{
  "d_mlp": 704,
  "activation": "swiglu",
  "positions": "rope",
  "rope_fraction": 1.0,
  "qk_norm": false,
  "init": "trunc",
  "lr": 0.00127,
  "lr_mult_qkv": 0.5,
  "lr_head": 0.00552
}
Each number is 128 + 24 x the weight over its row's rms, rounded and kept within 0 to 255. Layers, rows and columns count from 0. Numbers have three digits each. The size before them is the row's rms in percent of the matrix's.

# up: layer 3 MLP up, 704x256, rms 0.0451, rows 591-657, columns 64-127
# down: layer 3 MLP down (transposed), 704x256, rms 0.0444, rows 591-657, columns 64-127
# gate: layer 3 MLP gate, 704x256, rms 0.0485, rows 592-657, columns 64-127
up591 095:144158097128131125131132180145125109175100128147134126164136134113129130151101110124107126142114129097100149107108120174149126137140173124122113140166155085095086141172108080135085121149141130
down591 091:106087121152130138147124102135151127083162107118179137094110142160149146074131125134112134124116148130083131085149133163134124123102106143119121082148132175104131115102147135168125112151141115
gate592 095:086173090112145121137123124153141177133159133122094113138131140101122132144118150115118124146137127105141137163144106116097134125088146099111113108103118137111075128165139112108175121149120161
up592 099:105136168163091097128152099111118091100111133153129178165135140130171147129118137118155107134118131173188157130127162081119129116153115134089106137157141130114134111149119121149115091170118122
down592 101:141126107099169134080104165129113071110149143165116074142137124101129091124104136121094114106116157139113147152125148116115165137145131123135104153123126127108130181162152142147120107155129074
gate593 100:149127119178122134123164178136145125140166116151117125137130091103173157114112172115182152125122125104174137124099132125150096129140196155124109155163097145123124094136140125104089132122166111
up593 095:125146112122116085179124119103146111135128122141122099119139088106162123122120117127174118122112097123149112146131100142117156126110103118170079099123154120166109102126120161115127124154164158
down593 093:124129153110156077136113172117119163136110109107077119119123130152138157119115127148115103131122093153141136117095163124123142131136111192104187147171135111093127100116160152146087135107136124
gate594 096:138132131139119075083151150133129162172111100119179127129107089142146139157146117144108088114152118156156119122152127118164113173119127120111129133092125077159131113162174137126158068126090110
up594 099:135156164112122095173164137064087121114159154092115132132088101138104158109142116112124168098159116127130139146121122130108163152092089152156157124067167144174115112103132146130133130123075121
down594 100:140108127114167119176097090153093121172137101137171123168154120179102088135102178120123103115133126111117119141127149168135100135145126133075104101126094078107107121142158125140162122175144162
gate595 100:117196123145125107137096151136156099127125120128127127135134140147140130090119151123124136115118126104089136135173120129137139124108118151144098140098112120102130176133065132096125138074112145
up595 099:109096099169195108097116138109166133081116118115104097121135137121129120135138158131129119135167106092157121146173135102129139129093112122150144138136092133123134109136123113095125139149120138
down595 099:111161138115135129116152132166109153186123097136135125135173124135182133108088143115148122129139085139120185087154123154150135154154123135134155138132173108129100135169102137167120112154138102
gate596 092:137117152177171099101131108142120101156122107166103098174112163154128137162112122119137123143086133169149119121105118117084115137141131124151129084177113128132113175110169150107104105146131095
up596 092:159112132110120124100076109110136128153148140143130112129133161103146143133151102084128115116140106103084128154145128143127129156118127134102087130134110133110116122071087191122158121098089160
down596 093:133132110149129139111164108171071135153107108090063111128112128121087131118163128127122148100154146151139154107137112121113109081138156098134107148099105103118126135161151071115101134148149127
gate597 096:150104142146178120130119122126110115154135114152119086120107127156124125169134103100126140142117125169117103140092073130109201100112127147105124129124102151102142104094158108124072159132088117
up597 093:140108123131120145141107122122100118127134142128149173109134138128141160111120105121141095118113116114136127128116128107114118186124119178176137107082196101148160152180141122128111137131086139
down597 092:141129126146131140141129120146147175122140071139111112149122105111117112133148128144113129092143125141131093081110149152176122097136143098127158112112062150139092159096120139140140133117133111
gate598 102:116148158094082113141147133112113149133127130169157129143122115110124170154117130101107148088110130091088157114158108113102162127193116158105096168097150133100129113112182194135147117123085103
up598 102:171142170142082112132161120130110119129102137120132093083125118125105120109148152145142109148119132180143107117109103157154113142131113137126132124115175126171152166122090105112148140137105156
down598 102:096144169134145163126148146124159108148139133122159108091086121138128161142112193102103136128077095118129145116138099110106134125149110082122113141103133112072109110159155126126121136119066145
gate599 095:125147145124157127105093150188114092131171128126161119115097121081150140142132117126087126135160128145090128117160136136133146115130103145113116130112076126146123151087108132140164131150132139
up599 092:150127131173149099122122156136106139123120121170101157144078097135159159164097109091150135156098161120133110111170124127172089136161163143105177147127118121111121135146144096155150125149130122
down599 095:117150138119116109091123149099137122143142149130125118132163129149133163127159141143131158116103104141137105175170128102100142126114096154121127166135115122151177170104150133147096134121134118
gate600 099:102117099129151135125152162137150106132109143172138108169127128126115143165137125089099152097113120104131124105158123091113139127142141179144158158109096081145153083101131120158136176162144129
up600 103:121145126111133130089141120154143142117155097122153167117133079113120127118151117095140117082096120114134135078158140098155196167129131102138088136154121138071116159135124145182094099159098137
down600 104:080147175125102119190147144144112122100081123144190132132158125164102112176148090113076104149110103107093149139137169063112129114114139142141142120140159088135134110164140149141106156115128108
gate601 104:153132098132113191086146152134132088139098123116142148167104137106118143141137186135087120127124119070140113135138133114104134111129191106106148147163146133098145116145123104128122176084129104
up601 099:113114111127123108151099114084120151088147128129160128099152125155142115059110106108138118183154143114145127106136133175154155162121123116129140078129096158100149106122169166112085110112087129
down601 098:150164111131168066121106107157152114145192117109169104161112131165107119149155123085143102119110122102119129119100095135167124134132150150090140144157131121084167163172186097113121143163128130
gate602 092:151143122150136163128125054153118100155140103132115086125121161103125141160120152109175115162092117093133159122152099118145132138123128121120118086119129166155162152096189150120130104138125091
up602 095:102144129142139109127129096119165101123133134102122151128117138105102156124133136148115124158163073137128160120143084105111112143096129162133114108160137130122125121110094113128123149137143136
down602 094:138166100138142154121115098131091130095120114120078166134107163081134087100124110129164114129108146147155108128114133113132101124133128149132117107111113160124115200144160174075097113112126103
gate603 104:132181112113093142151099150119081129148152114166156139135129141090126155150118128138121125149159152098117118159116169123126162133094128163146101103130107103091157121133099165132152115088119119
up603 101:139118134142140119110128159113108154084159141112142117125150112092150129119141146139172163118112124124097139153133128129175171124173101158065134145099151141129122176109161089213103127149090117
down603 100:145159073109155134132092089105119130138163121210088143105109121158138148140111119099090101118110140116155166179151143114112082175088147121092121100121109165136115099128141177100096149091125159
gate604 109:135116141118116098134133124123161088140152130137105159081134133152159169139166145127138137114143120107113133150128174143105087163151146133102087170139136155121156133097132132101103129130146100
up604 106:111127185127110155087096128105129152120127110105153132155111144073175140116104099144081133099107141152127144064134102084129071155159155117129182143095129104154147145128143108136117176148143141
down604 104:088114115147120145116108132153118126144081133101154178117155126111121178059115111139209142134145154112126136105141125157125130143128121120148135158116101134079075109099152121152103131114106128
gate605 103:135159123155147159130106083178140140107139134155125198128154078090137138154154106085157141123097084141096147132120114120130092140140167102124153142110105103141126153106121110161148144148123110
up605 100:154156103112107136130123166123155156125143118076156101090159146101159130128089117104096120137109132112131131094132141121132130137137105181128136087158186160113176154108146140106118111119091156
down605 099:157125095151138149111138116166168144093130121135103103134140127126106109106130106125159128113113131130124138101165138172116105116142143105173172102151132168126176090135117137149062109142107094
gate606 100:105132156164125122135093140180120150137166172108189125114111107133117157123168105104146142144099123143129139162154151113105115147082165092159142159104125108153134139111106124169110123137124123
up606 104:130119143117143140161141098169083165126149114128155114099125132163121097115159093096140106126120134126140117105145146122110146078120096119133140120115117134136132165107090151141162122162120164
down606 087:125134126104146121143145136136128132130117094144117134112128133117106031138122091118113123103152124136138128124151145141146159121140103127105126113095128148145108146106133148110117164134114127
gate607 099:115119126162120130142159163140141165137071143104147142133128145151093134103140087150115125115130148162100135114098152114158134109112141142128100114134121108130116148144125100150105157119140103
up607 102:120126129141139148079123126139143128111134101134152147124132124140163146131141077106114109111172183128132115119179103130126127076102134188103116117103168135151166079113102127165140140132123132
down607 101:064127082100088096103143143106088177150111131084131109101149175124111150105123133127131145101135113084134109148099144113152147104126101141140134120159098121140111141162173109124145146123100142
gate608 101:122155135098152117135088104096158145080128111123135173147118147117072158141128088134156132123168159140141125157134149127162129091073135162185140170140143084133122162134151105120139154152067109
up608 101:164122106114140118136099130099166108124141098147145115097142111117178157083092108159133168129130151101148154120103146131115118093130120144128182165126131145168134153091145175094146129133083076
down608 097:092131096120149149144149116134129094145145133107114110116100110152123064138118162166101134132088129140130183167180116153123093121171145085129104144093103091125130116101087152121128103130125116
gate609 098:132083098110112131083120126173157108173144124069130102126111111115132123140086124148145148142127128158136128117107122140090102140121155131134119174095152144121170106137089095086114120181180093
up609 104:121108152095173099142125067112125100125112135149162148101061138129097118128147128097112108130101118140111119106117131116110109132116105102149100146125135156158161129104106126137103108121139143
down609 103:164107132112142093125155116133153114089074166113153132142133169137102166122148135111153108082147100131183133124132137096139127112139126099084130098124150128076152091137133135135142139116117096
gate610 096:121132171137138114143122147134148116104108115135172086139123103121143163145151105106119098100099118122131149135132145123104173138149134103098106105109114144119146115126109130128113064138111099
up610 098:136097123105107148128139143127114099075099106152066129132124116131156121128097128142121121127120154133180162147133174097098105103149143108150119155119128094128132159103113127136115111141118127
down610 100:114129190134143091094135151124071128077143190102115112126107145113132134147178139167192142133146120119126147125116097192097140082178106108135127162135134114147109130119096124128132120129127167
gate611 098:130141152154157144078100130176142142110108159128161110150114147072130137112169105136125147126091145119164149130122119120140147155103179120168128114112106133122140150132150110117127167164084113
up611 097:117125127113131082138136133109119097163168122123146115158141135152120123086090146129108148091129134115116118159121165100131154124125138102135139121112152112164094147078084133133156099113141091
down611 099:127117127175159153147112178137113173166116130146135131151125127105162092145109160110133153173125140147107107114097144119127158090130168161111121110116092063153096099149108148090120137152138125
gate612 103:096097104114173156168115170154129123111087149132093117122136086129132153144109175129147145135179125160136131160143075120135131127116143116142131165189083142122116117131116139146119142138121090
up612 102:110110163143097161144074143158108092146098114132118118146150139146084147122131150099132125126114161153126134153125167131138141128128131106103150135122141146110072119133137120107150116146129121
down612 104:180146089148108115132121159128121162142155143166117120170128149107160086126143138135106163127114163131168110140123110156173123110136130142148151140123121165136127112170143115104153096117138152
gate613 095:146098134098092159122142144091114149140130198140157102123108125135128155114109108097117128101130158138111113156121129107151138157134135106127088153139104124138217091116142161112081123103115150
up613 095:130129097098155162093133160189112115112126143136099145130125154107144113154115170161147174133123156087115140153132110136108123104150142113146136107158118123111116093110106103139132143107107087
down613 095:098136122132132167162155119130106135132118137112111114119135117113122124087178095135136108153166144145141160146155100109124107040170110133156152109105119132145161125103175154136100126144165120
gate614 100:134159172136147114118097131173106133102137093119117186162091126144135131132134163107116127137105162151121096170137161123133173112147129120097145122102136165108160122139087077143159119145093114
up614 103:108127138085168108086155152159158110104077100150126108123089120083103131133131136134090154150133140128130127125111141119103132124114131166147121089137147117102160141155130158086123147142100169
down614 103:135121155108142130131149122161163160115125128166108116134153154165166106125144076131170083146131137111139083115122177146134100158102100163136115128121139116141132121123114128161133114149104142
gate615 109:164174122141115114130152193120105107123123126133142138114141130088119160141102113157111139151159098135082135141135141138119111161099131138128145151153146138129146105130101099142112147176094150
up615 110:138147130100113100114110129159124143089092142073122115118148143076101116093129147122116118110151112107147168138136134152088147128127157124195143114092135117083126159122100114112157082134131143
down615 108:093126107128136098088111125130114118100127134131182127133134110125147152104144130106125099117141130159099148139119145124094148143126105170138109114119122141119109090145119126127132116135124131
gate616 108:111111143131079145146136109103124151115103128127131169120139107091148152127164138133120126082140155085142133105124163126153067117163137108117148122091108131134123115128134087132111127125099110
up616 104:118168105133110117113149093121096127138136114121127127130126156109153118158128150187123117122118154146169150125140129126126128080145118162120158143099084126158105158122157116127137116157104110
down616 105:104169141163120111126118142132174125130149097121155134152118160092168138178117163081125133135119109161128126078159118181141088127144125138156133128128129113088114109118177117121149127107124124
gate617 099:116149131137067127154121136125127109062159139062109112121156098121116142135182081113099148090120095095100126137122188143115082113116142137153105139135080103097154140137148096149109096123151110
up617 101:125150146104110137148113136174111093143162090064132124125118157201127111086133123173106147160112097106107132153110149118108156117139106125071123091143145118124131123118107139158132111148138082
down617 103:110123148082141128117089164105132129127126106094156111145093103146082158095132127101079119117150110185095107154139146138149106123153121111089123167152140124114084133115139128176115195148142124
gate618 106:148119095129140111159093123109136166142157146116176144161148129149124131141120153136149120156100113145132122178137135114151133107110129137093157176160111128177173129077118160158107139136115133
up618 104:141167119096135118125118094096162125093164126149173135171115118139117143121130163134080131171124121123151127139125141104140110130105106151114119138125105113138125127113124095153105140121153108
down618 104:123092132115170129117126106116104127128092113113164112140108100160113139143141122071142106156108140144081129136132139099109124156092125134100152087137155110123116119124120096158139131136142119
gate619 102:125136157111117121094148127147105145118189130118135159125113092073095139139120120117146124125136191161092153178141152131119154126122140180129117135082101097137104114113145097136153145163111121
up619 105:154162114117088077153161084113135133107123121113105163115107185105157125092150136116132140146099112110094126151172154139097098107098149089098149130149155101114092114107139135113104127110099205
down619 107:096124107133145120140105128111094105149132113158093121158101140134105171121105090112163122130152134173132139161163121108097106149122110140103164121141136120178137106133131145134136112127146132
gate620 091:122150178119105143120173130145147157179128087119155154136127157095153145087155103141119091141135125143129129163086138119189108126124157170116098123117150149121098157153101144135091159143142102
up620 100:110130171111164123095127120150128115133141163139118073099193186118122120130102131169094135113119127163139106161144117110110121092111107111143109130116127126164095123129097117145092139086151141
down620 101:098084133154091104115120132097116087139109096157160133101158152171157116094125106150126071142100103120111110127131145147152114110130126136126158124140097091147152115092088140125126133132140117
gate621 107:161144127151159148081155140170152094114144143144137126130135127070150150145132077137103144138127131154137159151145142151136121143140132157062142188099110136110140152173172149139138160136115106
up621 099:145070127148093139138193131156146166112122145119133093129119091108131161138107100137114141146168174115094124111156108111149143160119150157111067159097177117139114181132126140122116116067161118
down621 100:107125108099155114115110123176159073144111158110135142100142099130160111132124132097118128149078124117136141132112127132179100115140120149105116150118108105119157095136149145142114168136143078
gate622 097:112107156125122124111140165151126151109140118130100115112154102162128130147143104131134140110159137117152148142110099127114126142073167118140150122097166134134107133132103119163110137172086098
up622 097:161103123081111073092187157126117145099176125100131104094120084116121121124118110157095127138150148108129161121080082168141129110097128173127100128111148132099110126120098160116141111167125117
down622 101:167090111075080104058116127086117137156122131119151077070108094154119075160097113130066099151171114087115140134093148128101146070120116123108089140156153116108107119119089143092146132125104112
gate623 096:153100157151155169065159108159145124133133115144112128122162112135100146125103124121136135123111140122145100134106120102103101110122160118130164142130101133197153126104074104152071097135133102
up623 094:122166136128121122094148128144141096120101126100118120123175139109115115126117148168156108117109137121129122102133104104130133102107116123124146116111110134169087151116106113144146092111113124
down623 096:056144149104082090133114157130149111177137109108156089122149126114156108111105101127116108119119129131136137086141098144133110119144146177108101100132138122158109117129149151094166136151143159
gate624 098:132094118139158078097084112110117147149148130145173094130089123136071132119147139056147131145135147107144173114164113114135142176115133143137142129102146107136142170100126158095132115114079126
up624 093:141112113079105094148122131091144101141166134112153141123111176152156139138161129133153104178152110112136113076146126148130113177145111130093168109130137118121140195126142167096129087107138137
down624 097:142143124145109128148102067072117114127076136135113168113151126136138114112113091170117126125142142137113121112127155175119106121155161168184109121139095157159128162146152126135109073151111155
gate625 103:124113126201158117104110133107100131124114134126163117178144128140131126156118134094140092136121159114072145153086157114112147127133145138125140143141127101100114148147119077118123131166119111
up625 105:150152107114110137149148116138133067126116090178110160119125155123114123113112128146140111137186116126128170138101119146135128110114172162145138117108142101161138107139135114090151147115134127
down625 100:087147102155141134134133138149110122138117154057117129126123146188128140148144117116163106130124128142159139112131175152123048149159184129127110159160126108157115150119132113151105146112160138
gate626 106:127141122109135122119149140137128124146124150109164096081127108146140170162117106100139156109147141103158168142135151091144149134103173150133132111090103124158167084132076115150091121140124137
up626 100:139154129177081139123138107112146114113090130146156184092136143108150111130105113094104141144145132130133132087160112100138166132128120166132154168133104142133128116147192099121154162144119141
down626 101:181116123158106147145129139167164115119138136158137139097157106098146093135115104089110120150162137098150103116165137102167097131124140119102165139122110145080131148110096146160144118116121118
gate627 092:117133115121107099145137133136116131148139146125112139121119093142146128146150173116143142140101118148111140127133137169128150164135162072122083152113151130112164123162153140149108108130149105
up627 093:102149124142116165136153107143121140121151138139141093112110128156119137129161133132133141177130123136140140188159128106121106126077172133164108144140099098152140112102145134133077132157129131
down627 095:102104145118074110113116099113124108125125142120123138113137132193120162135150161127146158126102122150105138148139123135112149137131181096141076134131155148118142144132172146155115114113164084
gate628 100:134179162136108114145115115107142120091147137117159128130151085115097140087138106113114168113084108096151085136132109123115104134096147080117154163137063122113179133163129162143148115114139102
up628 098:109102127133098105129160152116144121131080127142095128148094102166125128143102132140142168099136139115123157136150142111098125143123164102140150174079156100198168155133165078153116167099143111
down628 101:139132123111085128080131130134119148084102156125130164138129080132103155085147130127122123130103162149112156134153100153117128104110159109139131155113113089154129132150121093132163149148131105
gate629 105:078141135132104099111131171141103127098127148157141167090133128086187159129120111084142093138126144110156137141118123116143138155107184147162142097129142058138179134175120127102148125140112126
up629 104:089119138126149139120160143101094140134128124126131100154160162155131128117093128131119143150113099130132137139141085114130142134144127102153107142113175128144094121160085137166152098105101134
down629 105:095132135112121151126135078124116121106099145154101146093164116131143151174138099109130103137096139129149136138141153108085112157093091129130122110130125152138154158142094129139162143098133151
gate630 106:134110085166103129152108139104127151118132137111137098123104124161089160132187152125143151096112102089118138147106133136125127123100129141127142147110144148157164109148127071158100138164123097
up630 101:191150077120172136099100161117141109094117150112092132094166139113122122076134110112112155120127116138152129109099131178141122116131113102156146089114124138087094070129129123150134124125109144
down630 103:136161140097093111082133137130132129140058101099127139140122126129136118096151143112155145098105196147105108112115088148130108111141138136135120144099124144114099205128116138172168096173106132
gate631 092:123146111134087084136135120165151145143128121143102131118136127152081105132138142158091131146101135109089164166140098143137109165103126085148088161134145152147151153155166163118145070101134103
up631 098:083120138146143151121169146133131131149117127128140118127098124095123192165136170128180152134135170123153122137132104111108115123119209118123133119117076074130162124119078128150180140126113138
down631 098:080113097134124076129127149144143095185140130121068100153107112127073128164147134125104147153112153112182158149135111109156060142118152114146113131141109100143149165150167140099171063118128103
gate632 105:124145092128120147113139150089173141155143128157110115115108141095153147129109138141111133109111134179121149115147135165110115129085129145102115111154113138126148094110101159113108159104134120
up632 093:112099160155109171104088157139165136152137165134126137074129130168088110134145146143143176130123158111139126147133115112113167093150143126087090132079143159167135102107094143156154084157122161
down632 094:150137119125129075130152119133132113157119138132111122122154120117137075133115160114137143159146142133122127096099126119167153114137128097142110106107110119146142117180193124128128127139138090
gate633 095:140134143067099100121119135108102132119148152100135127133132145150132099113173102085130160126112158138085148117144059197134091116163143071134074143145124118075135109152122115113146138137134132
up633 095:140103143167106128155136116100134175134113126127067113102135119106133114169158091154146096087091128150127171103167156110154107124128146101093148140136137131161093131156114132131143118118115102
down633 093:113147179112134129098135122184113136126163159135129103116145148166155181144146146142142160112110102096111129158134115125150147123137091127134105120153141124094146124157125114097115159158118130
gate634 091:078135130120107131156120110122130123095141130105135169142140125163134116085142091137110115136137140157168166160160143153142074137126127177147120099141105111128129148172151144099074139121084137
up634 095:164169127105162129149122155138116142099178162131114152103118108107109134139095121179083114168131169099117084164129157122100112129113187124133121142142132077090136131121097121152154114141111145
down634 095:101129119152143158137118145156176116163143105150146118155157125164148119135104111084155112142165136155134119137127129131105112138157128154123134164150120128115092151149151162133086146102128095
gate635 089:102139134154123095108176147152156136127154158133120156120090159125076114183119128146123150145142182163144168140132114147105081105129142111133138146117119101113105147118182137124154149088153132
up635 094:146129111149118139133125110112136148115109133106086151120113090119134108130130152118125113090105142133133148122136117105126127114125121141176117187111156142134114105138160156141110141082139092
down635 093:146087132117138081123124108130108110143092123131120116153126112115138100128118121121128149128158115133103166098107123145136131091097094111119086099139095102112097101107097164104128143099130130
gate636 109:104132162137104140109128101162126048108109156159157110109114119131123135094146128123150114158155104131100157147101109155142148154114143171119115174124094128172163076138114138171132120168165103
up636 105:135114112160135104188118115156160131104130115092091099129140127112144139133146139120140135117133129129146153133162159179102136132116146127107139135114088167124105121129111185120094166158112139
down636 104:145103117091098098126127138151134108112135190101122139143122093107104135152117156144081112112114090149159133144129136161159115105137127131161156139134133088150090066134126147150127103123097119
gate637 089:115126170134106128110099139135103113145148162091143108150123122163176158139125145131113127155148149131172120173139161108123114157131120134154147153122129164155104120119099168131153156110127095
up637 094:162129117142140140176120145119186119167113114145117111131117130103161115131139127111136169196114148093126077110099087170153146122166146159173138096116150145113141117153147136079109109114154087
down637 093:127104142088146123098095118154165091102138120111108124127136154068093102141121126113120096104114111131111132144111134113117128130106175122151096125098145120121173168158108083097126107103136185
gate638 094:100135171120140175119153157119123174120123114103142149117141146115121147141166117101155170138126157103089094124158104142123132121119099161099097137125098106131106114118086124110138169118152204
up638 095:123125145168100144131140137094152136133142110123161110140105107161130107157155106127188116155100114138102136130127112145147075122143132115138139152122110140126140173156116097120184105125151149
down638 097:147172151126126128168119121139123148168114156114108118096156146097118174159126164108100140125141144095126140108120165129113176119161149147146118121123124116147123116153124152122112142135148143
gate639 102:122119085142110127120145107102152148145121113210159097128100083085138154122141111133131107117128167118146108093153186137146112116107122136141089142119114136136118089114136169138128147095149113
up639 100:122140156104149111141074143116113147156140129130136100116120100136115151101101134073124133132120147114143100122155160106127120176149174112147091175119118141099085098107157122104167097098086126
down639 098:104116179138108160094142168122134098136105143138150154127167151101129090122119105206146126124186136142117147137144173118097145127128091138182116135135126124153101163100124130125076147143166124
gate640 102:112135136081175143129144142102179138152096141113144178082106108097124150094113148129119168106159124163159143095138144156132135142131130150107122142139127113178154134159108123137115154182160112
up640 101:106113169128067101175153089133160130155128103095082117113136147134118118124155140145064082137134123140130121116138130117119129155133137131112121149158118117107143143145120093168105137109148115
down640 102:103138183109134118133132116105099125080124142130145139121138125107125100145124104106119112125111129103125096152080088112150140158153104155140112128131112178139134076107105133152118108141111105
gate641 101:123089142103131101081089135106098186113130134137142117107093119119127138140073145111107147130111117140135127128129098141117150129116132118141101150106110097126128095139136134150082166102135115
up641 104:119122144132157131140090131117143130144164149146130126149163176119143148066111094110181151125144179107108123152121147131128112103147118123156139135109120157126118115106135113144114103153113137
down641 102:136158126072096109132118073118095142136125126133119169133139162119114130123161130123167127146122146144117104102146107098106081134137201116108105138163118072124108159097139123107114146144177126
gate642 090:126104119135119110116137096114132130115154115176158135110145088134116125146129108152155087172126115129143154168131142114131080147120149118114080129178150165137112147128133121150118133129112168
up642 092:132132108113107121133125140127096118134120117122120127102085062118152087057190133124122104158123144099125148103179138125131128139149114110136106134134103189125081123099075148090118110113134124
down642 093:134137178133098130128111158134134141105115146115120116138139119098105085105078124159119153133132109098123163153146153096121116113149111149082082161068115184157147185127112113136097093148083098
gate643 100:101111138144129146165123123153170136167143164131109186113126073081135162068130119143123108123083127132142114147119128172121074133150151128097150133095078139137143111111151146168116127084114077
up643 107:134110138151143192160129142126132090164191102153157131089147077082166148153163131147091131129094127113130129122108139133168126100140126158064116154095110120161124114097161145130150142117162126
down643 103:160143086131139179129072122080131084139153103134182128119133124066125105160129124126135151081120096094144094106141093145096166135141141136110119155110144158125139181161144139098158119128159123
gate644 105:090136194182164119142152102064123154146143173082108104134131123183088131133115119146144146167105097135109154150117149136093120100116143087115162141133118125125117148124135133169123119094112143
up644 105:076141074123177120148139126104137139163138139134131135164104147108126116147144114091159124099136110096146086131144119155176175127078119133175124133138138138149143155123177132125143124149121102
down644 104:086118128128145136110129122123124116124126175135157176068121148137133180090164124153089137120128120126108148041151160137105095168068133121153164129146152135144099149114147110145117153110118140
gate645 099:119157120114138121149123182129112136158150153112114113112123135092150178112150132127089159164128170096123114148148103112146163139112128129090150109079109078139107106120151139128160150147106107
up645 106:114129144119166147070093119171139142117166149171118165191146104141148139111114118101187113095133160174129137161116158148151156099107126098145152133124165150121144118116132108183102158142112140
down645 104:141142150108132135109124180137091096141138135129161105114094097114104107116112155104095172159135138097158142107146117128145150139130154100113104123108150115148137115121149114072131081152124133
gate646 098:150115133139155098175115165124120154080134112167111094131132093125121133161125140105148115124086162094152140140119128132113153146159147139160138115153130133126144125115152116092109073094146103
up646 098:120125120103112112102142129179139119096120147137144199099113199125101115149128158117154124173113103124128130149131105109170152113141116173146138090164109100093092149106112125088133102119111164
down646 099:104119151114152138113139131105101110186115097148096150127095129108105059133143168144138139146131107143094152129099101116151096154150144166106106114120150122158129119119113129103174133117180089
gate647 099:185150120138123137122169121125149152133142152106151129119120141155170161141174122140127158061142109163071155170165134145143158145081115155109114130144137118126156178100115165134099118121117098
up647 098:095151193115112129151125137110199117146162144138138111102086150116109102144123098141157130139155150113150171162099135110127130085145130169105116112139173164197149137140143126114113123119107113
down647 101:137097169129100145163155121128098176113158114161151187100123137102115188137114119141165093119104110090144058085133106078144132125119152139158117105151089166089116139077118150131093156111086158
gate648 097:168119108137129125109159172143111083162117135095122124131086127105142145153139156137077129134142114124095163137123122139160165155104138097143134164146131110133115076116157115156109155099129118
up648 099:124165118145125107111168106140159150153138082122130159105120086150111100092125105120118123099170128148144148095134111146129131096151094148139112154100107144166164162106127136100102114103122163
down648 099:095141175128082145142153124131129142102143145142161128105130105109133113098128094104171161140153147144122126092151150132089095114139106110163103113142131165137164174132077133155167095134137116
gate649 109:099154156075144150111164125157154140110113178136139121127134135120130149116090125138101160141131133154127147156099139146119122129107118156187156131146113120104155125145145083138124132139111127
up649 103:131117108140109128092133136157108116120121120141124121114081180140068125189133114103126141142140134144078108138135179114147130099104119073118099095148154121108095119164076107150111133126116062
down649 101:168172137118113116137094127156134132140165126148108158146146122160115123166126142084157145146121144090166142165131153136104104177130138108130103160132136124126136130140062132125133070122136098
gate650 100:142122101144137082140104135115168144137117120111135091129133132144117140197159127122151151129101131141134123136120077109132141190118143116106150165116122137116118181120144169174126093144150138
up650 105:155147148128120130130131126132134141106098134145098156153130106143101106124138141099103121160113131131114127100142115182161149117117126124119094120119100123116147105110144172124153140117159159
down650 105:095097151120135126141163100138148169164166133165130141138091160118163091128161110140123112142147123104152089147090151117129128143113130115166097129119144123138123078160079118126130149143101128
gate651 106:119125080089113122135124098108149146145090155150165147116111091142140131108119121117113188120175126172116104132114126140120144141099132131160097129143136132159153106123077107123122125090108138
up651 101:136102122120150118113133137130162124081116145101161143118124145087123116162116132182130120133136136144065176170114114117085087073111125141106159125133093112160078091134104106133142125136113090
down651 101:105115145119090148180137081129146125170132147124136155135134152114111143085118115098107127155096112138164114108136134112099151091091148171153090152062138129101135110130131169138153135096145165
gate652 096:179144122126152169128146153112099149091120110138153125131125137121176140099125126119103135115098114085129139125192114082126145132159129093160090117112125111133152114088151111157117109171125145
up652 102:115119133176144133109124100121140154101124159161113126147128072114129154135154118134135084136101159128115154162124114125081097112110158086163150163157088105153134118121106084165100129163112137
down652 100:140132135093153125102107166103097128048058122166141114129134101092133131110146109135080160100097097166118094111160135100128133102132122122088105163091099123145131125088145157116139138154101122
gate653 092:097175099120112158113141118119123091174150147137166088183111115136102138139109145135124130158127132128093121112173137154108078152119152123114140121153111114136109155111076090089165125096161091
up653 102:137126098152131155167130134126115143145151142118123120189107089126111145139121113120042136123115145148155174138149124107098135151136122136099100108160102163139117153122118160132072101130147141
down653 095:142113128109119118133093148116135132126144133127100135120141130122137102114092144125052140120123118120097109159138109119160156108113130148109071132127157112060119153098124116089099139120140122
gate654 110:091166104119154136123137156114129122107146135128162142153146136125140141116124125091118140139132131144083160135152105114121104146119149099129155131149072076135150092113117128143124159133094147
up654 103:127130110135143118149119117126102146071135121116116084163117118124161114110126110121090133159142147093147107134135097153120132085165153107086111115142115107124118143180141129138142110173149127
down654 104:131110115140119149159105129130135102119180092123122116123158100141162083182120123151132114107150160098159117185101117159087103140134156137141143130136125152096125151140115164116147113099153197
gate655 099:126158173128125152114131153102141168123098133168147131156113108148187122109089151156126103130126106185148094134103110122118091131120180125120126151107122133126140135120135149101164082129099137
up655 098:146130120140138138132138119155159153119119141148172130139167144143117121135135075122142089144157137149123125099101087119127140146107138133181094143079111153154146082082147142112146127065105161
down655 102:166122162121132181089172100134121101129150104112122105158105115147144158137125168140101135128080123142156130134141129144111132113109116137151140116135153117083080140150141109173127125172121127
gate656 098:166140127141114103125119144081104103150128133140086088148119105198106094186130124142121181124149180126142124137130089125108121101100128149109138107132139138126115125161140135099147124104119134
up656 102:159112108130116126164131144120128134142145121097101135135104146151120146138111116154154126133106134112150099165126149138112120157128165155113137124096115129169085109139113127105121132069108133
down656 100:096120179161125152106150159108132108127113109130146106139120128110132117142135135143125116121130068072129130136130120097165168159163111134131141113145153112163126127123133115102103105131133105
gate657 105:142154125127137112132152156149138175155116133120106100106118090122150196093129137114121107123126135109142136135160137103176137139093126116127126142088081133159097095109128178167100125145188143
up657 104:097152099104178138151102120110167109165149062133106108107152141163095108101161133139116148123084149214143098087130100137117104135108097183116132144133126114140114128134139112129137136086096136
down657 099:130142135116090120177179135122142141119099122098107096166138147136089093150126127107153110138108128156108137109125133096087131133143092134148120142202142120134134164117117113095123102152121145